config.toml
hidden_size = 768
num_attention_heads = 12
norm_place = "pre"
positions = "learned"
qk_norm = false
attn_scale = 0.125
parallel_block = false
init_std_qkv = 0.0206
init_std_down = 0.0295
lr_head = 0.00918
warmup_steps = 200
decay_shape = "sqrt"
final_lr_fraction = 0.0
max_steps = 5388
Each number is 200 + 20 x the weight over its row's rms, rounded and kept within 0 to 999. Layers, rows and columns count from 0. The size before them is the row's rms in percent of the matrix's.

# v: layer 3 attention value, 768x768, rms 0.0192, rows 433-447, columns 384-575
# o: layer 3 attention output (transposed), 768x768, rms 0.0256, rows 433-447, columns 384-575
# q: layer 3 attention query, 768x768, rms 0.0214, rows 448-450, columns 384-575
# k: layer 3 attention key, 768x768, rms 0.0211, rows 448-450, columns 384-575
v433,087,157,229,175,183,221,189,186,166,206,200,193,225,221,188,198,227,166,180,201,211,192,200,207,212,175,180,173,244,219,197,183,174,205,214,207,199,210,223,220,203,184,215,196,185,219,222,212,207,209,233,232,192,202,197,207,196,199,200,194,191,206,211,190,192,193,205,178,181,198,216,174,224,201,213,176,186,200,212,191,181,232,180,208,243,223,244,190,190,186,234,188,222,183,211,205,248,206,191,207,197,201,228,196,228,191,226,175,189,188,222,219,235,175,201,227,185,214,203,223,171,176,184,210,170,202,222,186,205,203,217,171,189,205,160,209,239,190,203,233,201,211,177,194,201,225,192,208,207,226,219,190,232,187,210,206,209,187,236,166,210,215,188,201,217,183,237,213,192,215,194,211,161,202,222,248,204,210,231,198,169,206,174,226,201,217,214,183,207,207,188,210,191
o433,087,184,191,196,203,194,198,216,206,192,188,166,163,195,256,194,199,224,216,205,188,230,215,216,232,183,217,183,153,186,182,194,188,183,213,176,203,211,185,226,213,190,208,193,184,209,165,182,189,193,226,204,231,179,224,202,210,225,206,189,206,213,205,197,188,198,192,205,193,168,246,232,220,177,190,209,193,262,208,216,228,195,174,215,226,197,181,211,180,236,181,217,192,177,216,239,191,196,225,210,212,184,191,187,216,161,209,202,196,210,198,220,207,228,179,185,167,193,187,168,231,185,207,220,205,192,217,182,182,196,211,202,209,198,210,217,220,214,174,175,160,218,246,197,176,204,170,197,181,192,224,187,172,204,198,222,200,239,173,198,188,195,176,191,183,204,221,212,189,224,222,177,213,223,207,189,188,198,215,174,209,226,178,189,206,229,195,167,227,201,196,215,214
v434,091,206,178,204,202,196,197,227,205,132,173,180,222,221,186,200,193,197,203,206,206,198,217,206,216,197,241,208,196,193,194,167,182,166,201,239,200,173,206,210,216,156,165,210,193,199,208,197,188,198,180,210,190,181,227,181,188,233,236,180,195,179,204,203,205,209,207,217,231,192,185,215,184,210,233,205,202,212,193,198,195,183,212,209,197,197,208,210,195,196,177,185,223,204,153,165,210,211,219,204,206,241,224,208,206,183,220,190,223,205,208,236,220,175,189,201,208,227,205,172,238,202,233,170,184,215,208,196,194,189,185,200,203,192,183,230,202,198,210,195,208,193,220,189,201,202,213,158,203,192,206,192,193,174,193,166,204,216,169,217,212,215,230,153,235,224,215,227,189,171,195,192,218,168,223,240,190,193,186,162,208,190,204,177,254,249,188,186,168,202,178,223,171
o434,091,186,224,234,188,210,212,224,170,203,199,203,228,218,221,243,195,200,228,228,251,167,204,211,188,186,207,180,165,153,201,203,216,186,212,181,191,236,180,213,215,167,219,205,201,203,190,207,220,205,220,189,181,162,195,182,197,188,163,178,161,185,183,205,198,189,194,193,159,199,224,191,223,201,190,199,186,210,191,183,196,198,197,202,205,221,174,190,188,183,225,216,194,228,204,171,228,209,201,236,192,193,246,181,208,181,214,192,230,181,206,182,198,193,210,222,195,230,183,241,229,230,205,213,215,192,233,208,203,201,200,190,220,220,179,211,151,192,212,186,218,214,201,229,169,161,209,209,217,222,207,210,211,224,233,201,222,194,196,172,173,244,212,193,244,185,169,159,212,203,201,177,198,254,182,218,205,219,210,226,193,214,213,217,192,197,154,206,216,205,206,207,198
v435,091,163,200,219,204,205,158,214,209,207,198,207,221,203,221,176,193,195,223,217,199,219,181,176,187,152,187,203,194,181,189,180,168,213,231,207,194,225,199,193,208,203,209,172,214,186,207,229,215,191,185,222,210,194,203,182,208,178,183,224,221,221,195,197,221,193,189,188,173,217,221,208,204,181,196,167,192,197,214,159,150,196,200,243,204,184,200,226,144,193,210,214,161,207,212,189,169,199,228,210,216,210,222,188,205,196,193,181,230,205,204,212,220,210,218,186,201,225,227,199,209,167,215,244,159,240,229,201,156,230,211,170,215,173,187,151,207,173,182,175,174,209,209,223,181,202,198,197,212,202,198,221,201,230,158,188,198,205,236,176,200,195,206,195,181,182,200,168,172,157,175,176,236,208,189,180,233,178,210,191,236,180,186,164,173,222,210,210,210,207,181,210,225
o435,092,216,204,178,186,221,217,187,215,226,231,158,187,244,189,207,216,197,220,220,220,200,192,217,191,206,206,205,152,205,183,204,208,208,224,167,218,175,227,179,180,211,161,245,210,202,192,175,184,192,189,183,177,192,223,200,210,206,217,202,193,199,182,176,169,212,185,240,196,147,179,211,198,160,210,213,197,207,240,232,243,204,229,186,189,254,233,227,200,217,169,189,204,204,191,177,183,182,213,156,170,229,193,203,171,209,179,210,197,226,215,198,154,215,192,217,207,160,203,222,209,200,202,182,194,177,181,244,216,192,202,217,224,220,213,237,213,210,216,208,181,164,213,189,210,173,223,200,206,174,225,161,244,185,194,201,193,186,224,196,160,189,175,186,186,191,232,186,236,203,179,207,199,199,182,201,215,199,173,178,200,217,182,241,198,195,189,191,203,187,140,184,213
v436,089,236,208,214,199,198,207,221,217,190,210,182,192,221,214,181,187,226,216,233,216,171,197,151,176,200,181,199,199,244,213,220,207,164,212,188,204,213,211,252,183,168,186,192,184,198,175,193,200,187,178,213,177,208,190,177,203,201,209,198,226,197,177,188,204,218,158,210,210,235,205,212,205,192,208,189,183,190,211,201,210,228,235,227,215,167,205,173,204,202,223,167,203,201,200,201,198,246,175,199,189,185,213,169,177,192,204,180,217,176,205,211,197,236,175,199,201,196,198,191,181,216,199,183,187,202,201,206,219,202,193,181,228,245,225,170,242,215,207,172,191,225,186,219,195,205,211,225,224,178,197,182,159,200,236,204,195,182,205,198,225,208,240,199,199,176,196,218,197,189,204,213,158,223,169,195,180,222,226,203,182,187,220,196,223,213,170,192,176,214,209,190,228
o436,090,194,177,228,211,192,189,189,197,204,219,201,206,190,205,226,241,169,218,187,164,252,182,201,208,242,196,160,189,191,229,204,175,186,179,194,218,217,228,215,174,159,193,203,192,182,223,175,179,252,198,226,177,174,206,225,190,197,191,221,170,200,216,211,215,195,206,186,217,189,228,197,215,203,182,241,246,189,218,217,199,218,169,185,198,207,212,188,213,194,216,206,189,180,232,202,207,194,211,174,191,248,214,218,169,226,270,237,201,186,218,191,203,209,191,181,228,226,203,192,186,200,161,189,208,195,172,168,172,206,214,239,186,226,212,217,206,184,175,210,192,225,190,231,242,174,186,223,192,201,232,195,157,204,202,198,200,226,195,212,207,194,188,203,186,188,187,202,226,211,198,176,225,185,230,213,185,189,211,189,205,216,240,172,184,201,188,200,169,211,207,188,203
v437,091,235,248,159,174,190,223,206,190,216,211,203,207,197,191,227,161,225,202,173,212,215,208,190,178,191,255,195,220,221,181,183,194,190,188,223,219,210,212,190,195,205,178,171,214,169,189,179,197,196,214,218,212,184,215,149,188,190,209,240,200,195,182,210,201,204,214,163,214,220,192,175,214,180,225,170,229,173,173,208,212,199,194,200,207,198,173,208,208,205,187,217,205,185,208,196,186,205,205,209,185,220,225,212,196,221,222,194,189,167,196,207,242,194,192,156,187,186,185,205,200,193,191,218,219,220,261,206,183,196,173,184,209,212,207,202,216,200,203,188,194,205,184,207,194,204,166,191,211,186,199,207,215,201,220,203,201,189,200,189,208,201,188,182,220,198,196,166,193,184,207,229,202,228,165,200,191,212,225,234,154,196,155,250,194,173,198,227,184,172,218,192,189
o437,089,228,202,206,170,175,166,201,214,208,192,198,167,144,185,187,187,179,181,229,166,182,208,189,205,211,156,209,214,214,165,207,238,192,163,202,221,230,172,202,208,193,207,238,198,211,197,191,190,185,185,197,193,199,195,190,194,190,217,185,205,189,198,205,226,237,170,206,238,201,195,218,176,202,216,202,168,205,194,195,199,212,198,196,222,239,175,184,158,234,219,217,216,193,179,173,196,169,198,210,212,190,215,194,231,204,220,214,198,198,177,180,197,213,216,221,195,195,207,216,232,189,170,200,221,196,186,212,226,190,192,174,214,187,198,199,177,208,211,205,221,187,177,190,230,208,213,200,189,221,176,206,190,176,156,188,232,229,196,213,204,174,210,199,187,204,163,249,198,200,198,183,194,186,224,192,190,185,188,197,227,184,220,210,217,216,218,162,167,196,165,204,216
v438,091,198,194,226,210,213,195,234,218,191,185,160,198,217,186,163,178,225,175,189,222,183,224,197,207,195,200,214,204,176,208,190,205,203,191,177,174,233,210,202,206,226,175,216,184,198,215,212,235,214,216,223,220,194,168,207,176,220,237,206,216,196,250,194,219,191,202,184,238,223,237,187,214,199,206,181,189,187,213,205,198,213,207,232,197,215,206,183,224,226,185,197,165,192,222,219,213,193,214,193,195,190,173,206,201,199,195,215,191,207,211,213,222,218,178,211,194,194,184,241,250,208,205,192,199,183,197,205,208,176,183,204,178,191,202,194,187,200,219,191,190,214,205,207,186,193,191,173,163,221,176,213,199,131,216,200,232,195,208,238,219,239,209,168,212,175,213,182,199,196,209,197,226,199,206,206,208,171,215,185,139,199,232,221,220,214,182,202,200,188,208,194,218
o438,089,228,176,200,221,217,210,182,213,206,186,228,212,208,210,248,185,213,193,182,220,225,224,226,211,194,191,193,183,233,180,165,211,145,218,188,225,193,188,153,166,207,224,226,210,178,188,212,184,179,187,214,182,197,221,203,165,237,161,209,205,229,246,185,199,185,203,206,201,205,201,237,161,191,226,194,227,168,189,193,206,183,184,181,213,210,197,182,195,175,233,194,205,215,211,200,205,192,203,198,180,234,233,193,159,223,191,200,199,177,217,207,202,170,199,180,189,220,206,209,226,198,225,175,184,186,229,199,208,200,183,163,211,233,216,223,172,205,181,230,221,182,185,169,216,208,182,217,204,200,193,210,203,219,180,244,182,187,183,207,182,198,180,160,197,195,175,181,195,201,221,197,174,207,225,208,189,152,188,226,227,183,195,187,227,194,211,169,183,209,176,217,228
v439,087,191,198,212,225,221,237,195,202,163,174,174,166,192,202,207,205,202,199,156,193,195,194,201,210,224,203,211,196,196,212,208,213,204,177,220,187,183,189,189,227,191,213,175,248,160,199,241,194,226,196,192,198,194,218,196,197,157,224,223,168,172,233,169,220,170,214,215,217,200,219,214,227,195,192,227,200,205,256,205,185,203,198,218,176,215,201,218,225,198,215,191,190,200,204,231,178,223,183,211,188,199,211,193,179,228,178,202,215,251,199,165,229,227,226,191,194,195,193,195,213,228,219,179,219,215,177,177,174,195,178,254,192,193,202,230,190,206,197,170,153,248,217,155,202,213,175,194,176,198,192,196,203,194,202,190,191,195,196,164,236,227,203,187,220,203,233,202,166,190,196,194,183,185,232,217,198,175,206,204,219,194,187,198,202,214,161,186,237,189,211,199,183
o439,088,205,204,214,183,222,163,206,230,155,178,212,221,243,165,226,211,178,213,225,222,200,225,209,199,152,206,217,197,205,159,212,205,207,175,178,209,220,196,184,171,209,216,194,184,237,198,197,204,207,183,205,193,190,199,197,198,224,139,207,190,215,196,202,234,215,190,173,175,201,235,206,183,206,179,204,205,171,188,201,196,165,195,198,219,222,222,194,165,226,179,166,155,196,180,189,198,237,208,183,166,201,193,204,231,218,218,206,174,222,234,220,207,200,181,208,192,236,254,225,213,202,181,184,223,185,177,239,228,194,209,159,212,186,238,180,202,169,191,235,206,202,187,244,223,184,203,172,242,194,229,196,170,243,202,195,182,167,228,225,184,239,177,182,196,189,122,230,187,188,221,211,182,202,202,189,221,166,190,217,250,188,226,182,211,196,227,219,191,179,179,178,197
v440,088,208,217,228,230,220,154,200,167,219,193,227,223,214,203,224,182,204,187,237,221,211,214,194,197,184,221,200,218,181,178,167,173,181,198,223,198,200,197,202,226,196,211,204,157,197,172,212,208,219,211,207,183,243,169,184,180,174,198,223,198,184,215,197,196,206,204,198,200,217,196,171,212,202,174,203,182,213,184,221,237,229,186,216,185,166,185,224,200,187,211,208,179,173,205,182,204,187,206,213,160,197,226,183,190,192,162,190,205,183,202,191,170,160,206,232,209,193,159,195,237,182,209,208,172,190,168,173,166,166,184,215,199,225,207,207,192,186,225,228,146,219,154,208,204,257,195,172,235,233,186,168,186,214,166,243,198,173,192,203,187,169,233,226,194,199,201,193,208,229,244,215,202,197,179,218,185,218,206,178,195,228,164,205,204,174,225,203,202,188,195,199,202
o440,085,204,238,182,180,221,207,195,234,191,181,210,194,225,179,163,220,201,186,179,224,226,234,207,204,240,192,214,198,224,181,167,202,210,239,206,216,235,204,205,206,208,197,198,205,205,221,213,166,201,186,213,213,221,205,194,182,198,209,204,191,219,187,187,222,206,194,148,206,185,174,258,189,192,199,176,191,214,202,196,209,188,217,199,195,227,184,243,199,221,180,209,227,216,203,196,206,213,185,218,238,195,240,204,198,216,247,214,154,196,194,181,225,215,139,225,192,202,207,201,190,221,180,200,218,215,191,202,208,215,171,205,201,190,206,218,173,199,199,161,218,190,211,233,218,192,228,209,172,187,203,205,194,195,197,187,205,193,191,216,190,237,191,192,177,183,187,185,181,200,191,202,152,179,190,190,143,205,165,173,189,190,195,185,221,204,222,201,187,218,249,198,218
v441,090,233,193,204,207,181,199,198,219,177,216,169,244,198,209,182,190,149,188,218,151,164,232,206,191,176,210,192,194,176,210,202,189,175,181,224,236,196,182,169,208,181,180,229,193,184,187,168,209,190,199,193,193,205,208,204,215,194,176,199,195,204,188,175,202,226,180,200,199,191,222,186,164,201,201,204,214,212,205,247,235,189,212,206,197,203,220,198,188,202,213,176,201,194,184,193,192,214,187,163,205,223,243,174,204,177,210,209,142,192,200,197,169,226,190,219,196,193,214,229,185,184,174,247,243,194,209,195,171,194,202,215,196,167,159,170,197,229,210,209,215,167,207,191,245,210,207,202,213,225,202,192,173,228,205,211,228,220,196,208,200,218,193,194,191,184,197,168,215,210,223,211,166,195,223,244,189,226,197,210,217,219,190,227,192,234,199,173,201,215,209,175,209
o441,092,204,229,200,157,219,203,212,210,202,193,202,170,153,206,212,210,230,207,200,204,205,143,174,171,224,210,167,236,210,188,230,187,207,177,214,182,268,213,223,197,190,193,164,172,208,224,190,204,237,238,204,215,205,201,181,185,208,213,192,210,210,228,218,197,199,200,230,183,224,164,181,225,201,246,179,186,206,185,214,210,224,199,214,187,218,234,200,195,201,218,185,202,179,222,196,225,191,216,215,204,167,200,170,164,202,207,190,198,175,207,225,188,187,195,180,181,169,160,154,166,189,167,206,162,201,203,189,210,195,164,199,196,179,185,211,221,172,171,213,199,245,164,200,192,185,189,197,202,198,179,199,202,205,209,197,163,190,182,228,180,180,210,215,219,201,188,178,195,246,244,219,203,221,216,160,209,177,208,165,190,185,239,229,198,202,193,199,192,210,205,198,164
v442,090,198,171,170,194,195,211,196,233,226,198,192,170,189,184,188,212,227,228,158,195,173,183,216,212,192,185,182,205,174,176,203,189,207,190,202,219,175,234,201,226,179,177,189,198,199,193,206,220,169,195,225,245,200,185,220,231,213,191,201,190,222,188,181,211,234,171,214,203,200,173,192,190,187,161,202,221,181,209,184,188,196,191,209,178,182,196,161,217,205,199,205,223,230,211,212,189,178,183,173,165,188,220,200,173,187,215,181,171,194,208,212,210,197,221,150,215,199,191,181,226,208,222,204,201,187,207,172,230,189,215,196,220,210,213,186,235,204,197,182,221,206,148,218,183,198,195,191,188,181,207,215,184,242,226,198,195,151,195,206,224,198,203,221,196,203,208,228,208,191,210,196,177,187,185,203,196,216,231,221,186,190,206,191,206,155,195,198,158,204,206,189,178
o442,090,209,233,160,184,187,173,222,195,168,216,248,215,188,188,200,177,166,205,231,197,205,191,175,224,164,223,190,207,208,202,229,191,216,193,208,202,204,190,213,210,157,237,194,217,205,197,209,177,213,232,188,181,184,184,196,208,228,226,200,224,202,242,211,199,190,245,210,184,211,216,196,197,173,210,198,192,215,189,197,220,201,207,204,193,206,224,185,216,158,165,223,192,204,193,199,206,201,225,205,237,201,205,211,196,186,187,214,216,204,183,197,215,245,195,216,209,214,216,197,196,213,170,206,186,203,193,210,219,226,197,192,207,177,199,222,198,149,208,217,195,199,198,184,210,212,213,232,187,185,182,201,199,193,186,186,184,216,206,194,193,200,164,159,209,224,213,198,173,201,189,209,196,221,236,221,190,171,203,219,215,195,202,162,213,200,195,197,254,210,218,196,197
v443,088,202,176,208,206,178,200,187,205,164,215,227,207,213,175,177,184,217,192,212,205,190,200,194,206,206,188,178,178,216,225,166,211,177,190,249,195,211,216,176,206,223,210,184,216,212,199,220,183,171,231,192,194,178,177,188,234,181,245,201,212,208,212,187,183,172,209,202,214,206,205,208,222,215,213,198,174,195,197,197,240,197,247,186,193,217,211,205,233,196,199,185,250,159,226,212,220,188,215,194,171,202,196,214,204,175,228,190,188,224,209,194,227,212,202,215,187,182,207,210,189,228,212,176,212,195,231,205,182,197,190,184,176,198,189,196,215,187,189,191,182,202,191,150,190,190,219,224,179,222,181,231,207,210,181,194,205,198,189,172,232,182,218,151,225,170,198,199,174,175,212,195,211,230,202,184,179,171,233,185,194,200,180,186,244,198,212,217,176,171,143,187,205
o443,092,211,186,207,199,203,184,213,205,194,206,194,212,174,197,198,174,203,201,177,200,174,195,199,183,205,216,167,220,185,192,224,205,192,216,206,198,190,227,206,180,183,177,217,199,182,197,141,229,200,190,231,213,228,220,204,186,204,190,180,187,183,192,227,197,230,205,198,167,184,174,206,194,237,171,214,209,179,212,196,189,211,192,233,199,222,175,162,149,200,240,204,180,179,170,164,216,220,169,220,227,180,226,193,180,171,182,214,198,186,198,203,167,164,145,199,229,194,199,195,208,216,188,185,168,195,197,221,181,182,172,192,207,217,223,212,173,177,188,190,220,206,216,231,190,218,180,206,205,193,194,190,220,181,209,222,172,177,215,228,180,213,186,191,208,207,192,183,209,239,186,196,241,207,174,216,214,216,206,214,195,176,157,222,219,204,179,195,228,191,221,201,190
v444,087,190,188,226,204,171,192,234,191,192,222,173,197,192,188,156,219,220,219,182,228,206,211,226,181,173,206,195,220,206,209,215,179,185,181,203,205,198,164,203,171,224,204,200,172,209,196,242,204,202,176,229,237,210,184,217,220,192,198,215,175,177,222,180,189,197,203,210,188,173,222,196,203,158,213,198,192,205,217,207,240,190,232,177,213,204,187,199,188,168,232,193,216,184,203,189,185,161,166,180,179,222,196,218,203,188,213,247,204,192,201,204,188,162,179,251,219,230,190,198,175,195,207,199,200,198,199,208,218,185,184,216,220,201,186,199,208,249,199,203,235,227,208,193,198,202,202,164,221,180,196,213,210,186,198,178,209,197,174,186,188,218,235,198,193,220,204,200,236,209,186,190,210,221,219,184,217,206,179,202,185,182,204,178,189,178,170,201,167,209,216,186,213
o444,088,198,228,195,173,197,189,176,181,182,152,194,183,195,222,208,224,183,194,218,229,179,188,212,217,234,189,211,205,221,174,234,183,179,206,197,183,190,193,191,227,204,176,213,195,202,242,166,195,220,181,181,169,202,189,228,231,185,188,224,229,222,176,210,200,208,173,220,205,255,200,206,203,223,194,196,225,210,211,191,202,193,176,246,190,189,229,222,246,232,189,206,223,214,150,187,198,205,225,181,227,164,191,193,174,229,196,192,195,171,196,191,202,178,211,162,210,166,197,199,211,206,190,211,223,196,185,141,203,219,207,218,206,213,219,219,215,188,209,186,208,171,204,220,175,175,165,187,206,215,213,188,196,186,222,214,181,192,231,208,208,216,183,168,209,237,191,189,201,217,227,194,175,195,183,234,228,213,179,213,208,202,194,199,196,216,208,204,204,226,169,180,205
v445,088,194,203,206,190,185,165,206,174,189,184,211,155,226,229,192,181,205,194,174,188,256,172,203,188,198,211,203,201,204,203,193,199,191,235,216,209,181,200,203,169,186,200,228,217,185,197,190,185,205,233,202,174,175,192,188,234,171,210,229,251,226,164,233,215,221,192,210,189,219,216,232,194,223,173,165,205,215,220,206,213,171,210,212,213,187,201,201,201,179,180,180,193,197,191,207,186,201,188,212,215,170,194,235,202,179,229,188,188,218,199,196,209,207,183,221,208,210,197,180,179,184,213,177,205,218,196,204,170,155,174,216,202,198,224,222,163,189,184,161,214,190,190,184,175,183,170,168,191,160,232,235,230,214,220,197,210,207,198,218,206,206,181,191,234,189,210,233,178,216,197,192,182,206,212,231,185,177,159,208,175,182,214,221,190,191,206,207,161,193,187,222,223
o445,092,227,198,180,184,191,246,187,191,197,215,208,193,201,164,215,206,233,248,234,244,218,178,148,223,213,186,204,179,180,163,201,204,203,172,197,224,180,201,226,198,209,181,175,185,208,192,183,230,205,191,223,218,226,210,207,202,186,191,225,160,190,195,202,235,226,214,217,204,191,211,196,225,199,202,242,220,215,200,200,186,209,220,207,219,224,197,226,206,233,228,224,237,190,181,195,209,204,197,209,193,176,212,170,182,237,187,200,192,214,195,180,182,214,199,236,191,171,181,202,203,182,200,182,188,194,225,223,208,219,210,221,207,201,175,173,206,195,196,178,245,245,222,178,210,207,200,202,173,208,180,215,177,194,174,209,188,192,179,192,220,232,179,178,198,207,191,190,231,188,228,186,190,174,204,215,189,211,193,251,224,209,204,213,201,189,228,201,180,195,192,174,180
v446,092,191,175,187,173,206,209,194,205,184,237,211,229,196,171,204,218,195,184,171,234,197,205,174,206,178,224,208,201,169,168,192,216,182,244,187,183,234,208,179,262,217,193,188,235,196,181,220,212,244,188,221,190,242,204,178,199,203,186,180,216,166,181,187,230,184,201,178,201,177,204,172,169,188,204,204,211,234,206,237,193,231,218,227,229,195,189,191,208,179,203,196,181,208,193,203,199,199,210,194,209,184,216,179,221,219,175,225,177,206,176,232,179,203,212,221,194,212,185,211,196,158,199,187,198,221,176,227,196,218,209,162,198,216,213,237,230,199,183,174,224,194,242,184,178,204,188,179,206,202,196,227,215,195,193,198,216,210,247,198,179,207,171,200,190,217,179,213,220,203,197,180,224,214,209,180,212,204,199,200,178,188,211,218,190,178,212,189,177,224,185,167,192
o446,089,203,220,216,227,165,198,199,180,184,183,169,212,172,230,207,182,212,222,214,173,216,245,236,155,200,242,197,203,238,210,190,241,181,192,218,180,162,205,194,188,209,193,155,196,215,214,217,223,177,179,216,202,211,201,192,186,162,178,179,156,174,205,183,212,226,189,241,185,187,183,238,179,218,203,211,150,176,199,193,212,205,212,177,171,198,206,222,190,203,196,162,233,189,231,241,189,222,194,212,196,207,210,236,198,195,241,199,218,194,229,238,204,196,200,203,181,181,183,204,172,201,212,192,212,172,178,190,206,179,224,234,214,196,246,190,212,188,238,210,214,158,208,201,177,181,208,209,207,191,198,198,191,232,194,165,227,204,180,187,235,196,200,220,186,207,205,179,201,185,193,173,201,188,196,191,162,179,222,226,216,177,198,192,172,180,189,196,217,176,219,190,228
v447,093,189,229,203,206,196,211,198,199,165,229,199,191,164,202,202,167,179,195,168,223,214,189,195,210,198,165,221,180,187,180,180,211,191,225,195,221,147,176,194,202,197,203,198,222,185,209,168,231,168,199,195,218,201,208,160,206,175,192,192,202,180,212,229,228,220,201,220,222,180,174,203,223,200,196,217,222,210,189,204,225,180,209,163,216,198,185,189,195,217,170,210,191,240,183,207,192,181,199,173,197,187,237,183,233,196,175,227,193,211,216,236,189,172,190,177,208,207,186,192,171,189,187,212,174,194,216,215,177,201,205,222,222,206,185,205,201,193,199,160,223,176,194,198,244,215,193,206,207,197,221,209,185,235,215,222,221,236,206,203,170,211,209,204,204,192,210,189,243,165,195,154,213,215,179,174,156,226,197,222,235,191,190,204,206,176,198,201,169,185,206,188,205
o447,096,164,212,187,238,189,180,220,210,235,194,177,207,211,192,164,180,189,237,240,191,187,202,200,190,200,203,157,215,236,237,239,167,217,159,178,203,221,189,196,229,170,213,187,188,190,218,174,179,217,192,199,182,221,176,226,223,205,192,218,167,206,158,196,188,218,188,215,196,198,217,205,178,223,212,187,201,176,196,228,202,189,187,187,191,202,222,257,194,201,207,202,213,189,225,187,239,197,208,185,215,185,185,213,211,193,187,211,194,236,204,204,193,248,225,164,211,193,226,209,210,183,233,171,190,196,196,196,192,221,178,184,211,223,202,197,185,193,193,198,181,164,172,225,175,182,212,175,192,205,176,208,210,190,196,176,227,187,212,195,197,218,214,178,210,187,234,211,202,188,223,174,210,197,250,154,206,186,204,198,168,218,207,185,165,215,213,187,188,191,187,187,218
q448,111,248,207,191,171,179,211,233,223,157,178,185,242,187,236,189,228,193,163,196,186,239,207,194,213,194,200,207,171,217,181,174,193,191,166,218,211,193,203,202,179,181,202,226,186,202,215,197,212,214,190,196,213,220,207,242,196,203,202,220,194,192,216,228,219,221,193,189,197,204,220,176,182,195,185,183,179,231,198,188,175,168,180,211,187,189,181,195,200,200,209,195,225,198,212,207,239,205,185,216,196,197,227,190,194,178,197,206,209,157,200,159,203,199,202,214,195,217,219,183,213,205,164,208,230,205,216,197,224,175,197,206,218,161,229,230,203,214,216,203,206,203,182,199,192,213,222,219,205,206,185,183,239,190,176,199,200,234,220,230,196,215,188,207,226,207,205,221,189,217,228,172,195,246,184,183,210,227,204,210,211,221,173,211,183,210,198,216,181,185,189,199,204
k448,097,183,190,187,223,199,218,204,170,225,188,185,184,244,213,219,204,181,192,207,203,215,241,180,200,195,224,179,206,218,216,188,185,239,216,208,182,163,160,207,245,211,180,194,201,224,203,186,166,240,185,238,247,196,236,192,206,165,196,226,172,214,220,181,177,213,223,173,230,217,206,233,189,234,193,212,212,189,223,198,195,225,221,195,165,185,197,205,188,219,181,220,163,170,218,177,210,202,226,237,192,207,178,178,210,169,201,241,203,204,176,184,206,177,201,187,201,212,203,197,184,193,216,198,243,188,184,214,238,173,196,174,244,193,183,244,200,166,209,179,211,196,171,190,206,210,227,201,218,229,211,207,206,243,180,210,201,230,218,193,195,193,184,188,197,197,219,169,177,205,208,190,204,216,192,192,215,195,219,166,170,202,197,167,201,201,187,188,222,210,190,200,200
q449,106,185,172,210,173,217,170,203,147,187,191,196,217,206,226,188,237,196,190,189,221,188,214,195,188,213,193,210,206,198,187,216,210,205,195,127,183,181,223,193,207,183,236,186,209,206,169,188,187,201,202,183,218,172,173,160,190,208,186,209,201,222,226,204,224,172,206,199,243,185,218,201,196,221,201,172,163,189,193,203,210,195,199,198,188,186,197,224,196,201,231,170,185,216,201,220,216,204,185,174,204,194,202,183,215,174,226,225,180,200,181,210,215,182,199,170,193,173,173,208,243,211,189,193,199,201,202,183,192,204,185,245,213,214,177,191,210,203,179,189,211,198,204,207,205,198,212,182,238,200,179,169,186,209,221,215,200,188,180,181,210,209,169,175,206,223,186,185,194,176,234,201,226,232,208,222,157,184,179,190,212,231,216,192,221,181,184,218,228,208,169,233,199
k449,099,157,184,207,229,234,192,162,241,166,209,232,175,189,184,235,227,198,191,245,174,215,223,198,156,221,205,170,202,203,211,242,170,199,205,210,177,149,189,208,151,204,237,191,200,230,183,204,178,239,241,179,207,179,171,223,197,210,235,192,194,193,194,216,220,205,191,183,211,182,182,183,193,180,202,167,242,182,167,229,169,230,210,233,213,200,195,217,225,151,207,216,169,192,218,168,214,187,216,160,199,148,185,192,224,205,234,199,204,165,203,180,196,195,216,212,213,168,175,187,196,232,192,212,173,207,178,214,139,219,185,199,187,201,205,185,189,169,199,204,211,204,205,140,176,191,194,223,211,208,203,198,219,221,178,201,202,212,219,206,209,187,198,202,192,184,204,209,213,202,235,229,165,186,204,175,167,184,181,210,213,227,198,207,193,189,195,220,174,192,197,192,222
q450,106,194,163,188,201,223,191,202,223,187,226,207,206,178,206,188,196,176,182,186,232,213,206,209,207,209,204,246,150,202,192,179,222,220,205,186,196,190,196,193,194,214,189,207,203,188,203,212,159,197,209,211,200,240,193,242,186,177,195,188,201,194,190,209,180,213,182,219,202,227,196,171,226,190,179,211,179,186,193,205,198,214,226,213,217,192,207,180,223,161,185,195,218,198,175,198,194,189,200,203,181,225,183,194,171,204,254,224,231,192,208,182,210,175,212,218,208,177,183,190,198,204,217,210,181,236,205,203,203,224,201,174,190,219,186,167,188,175,231,238,176,213,186,213,218,178,199,216,201,203,194,214,204,202,221,158,223,197,201,190,180,174,171,176,206,250,199,210,178,190,207,196,210,210,194,262,141,215,194,210,197,179,185,209,192,208,209,196,213,175,196,213,170
k450,098,192,154,222,176,199,210,211,236,233,181,213,210,229,186,225,214,204,177,175,177,212,231,201,203,172,196,245,213,219,193,208,226,180,189,198,218,204,193,220,182,190,194,189,214,186,207,213,235,205,184,205,189,219,218,224,181,211,217,212,180,193,186,215,149,188,235,224,195,224,196,221,181,196,193,194,224,194,242,167,194,195,191,191,203,207,186,220,207,195,200,225,219,229,164,214,180,201,205,172,161,197,212,215,196,177,192,204,163,197,238,213,178,224,229,220,200,209,202,211,206,194,236,188,179,187,237,214,171,202,229,157,200,201,202,235,209,193,212,183,225,174,222,202,172,272,201,217,227,180,209,196,189,227,224,209,214,189,171,196,195,190,218,197,189,208,158,171,213,168,214,172,167,151,196,198,187,198,161,164,218,202,210,205,226,199,217,182,213,227,205,191,163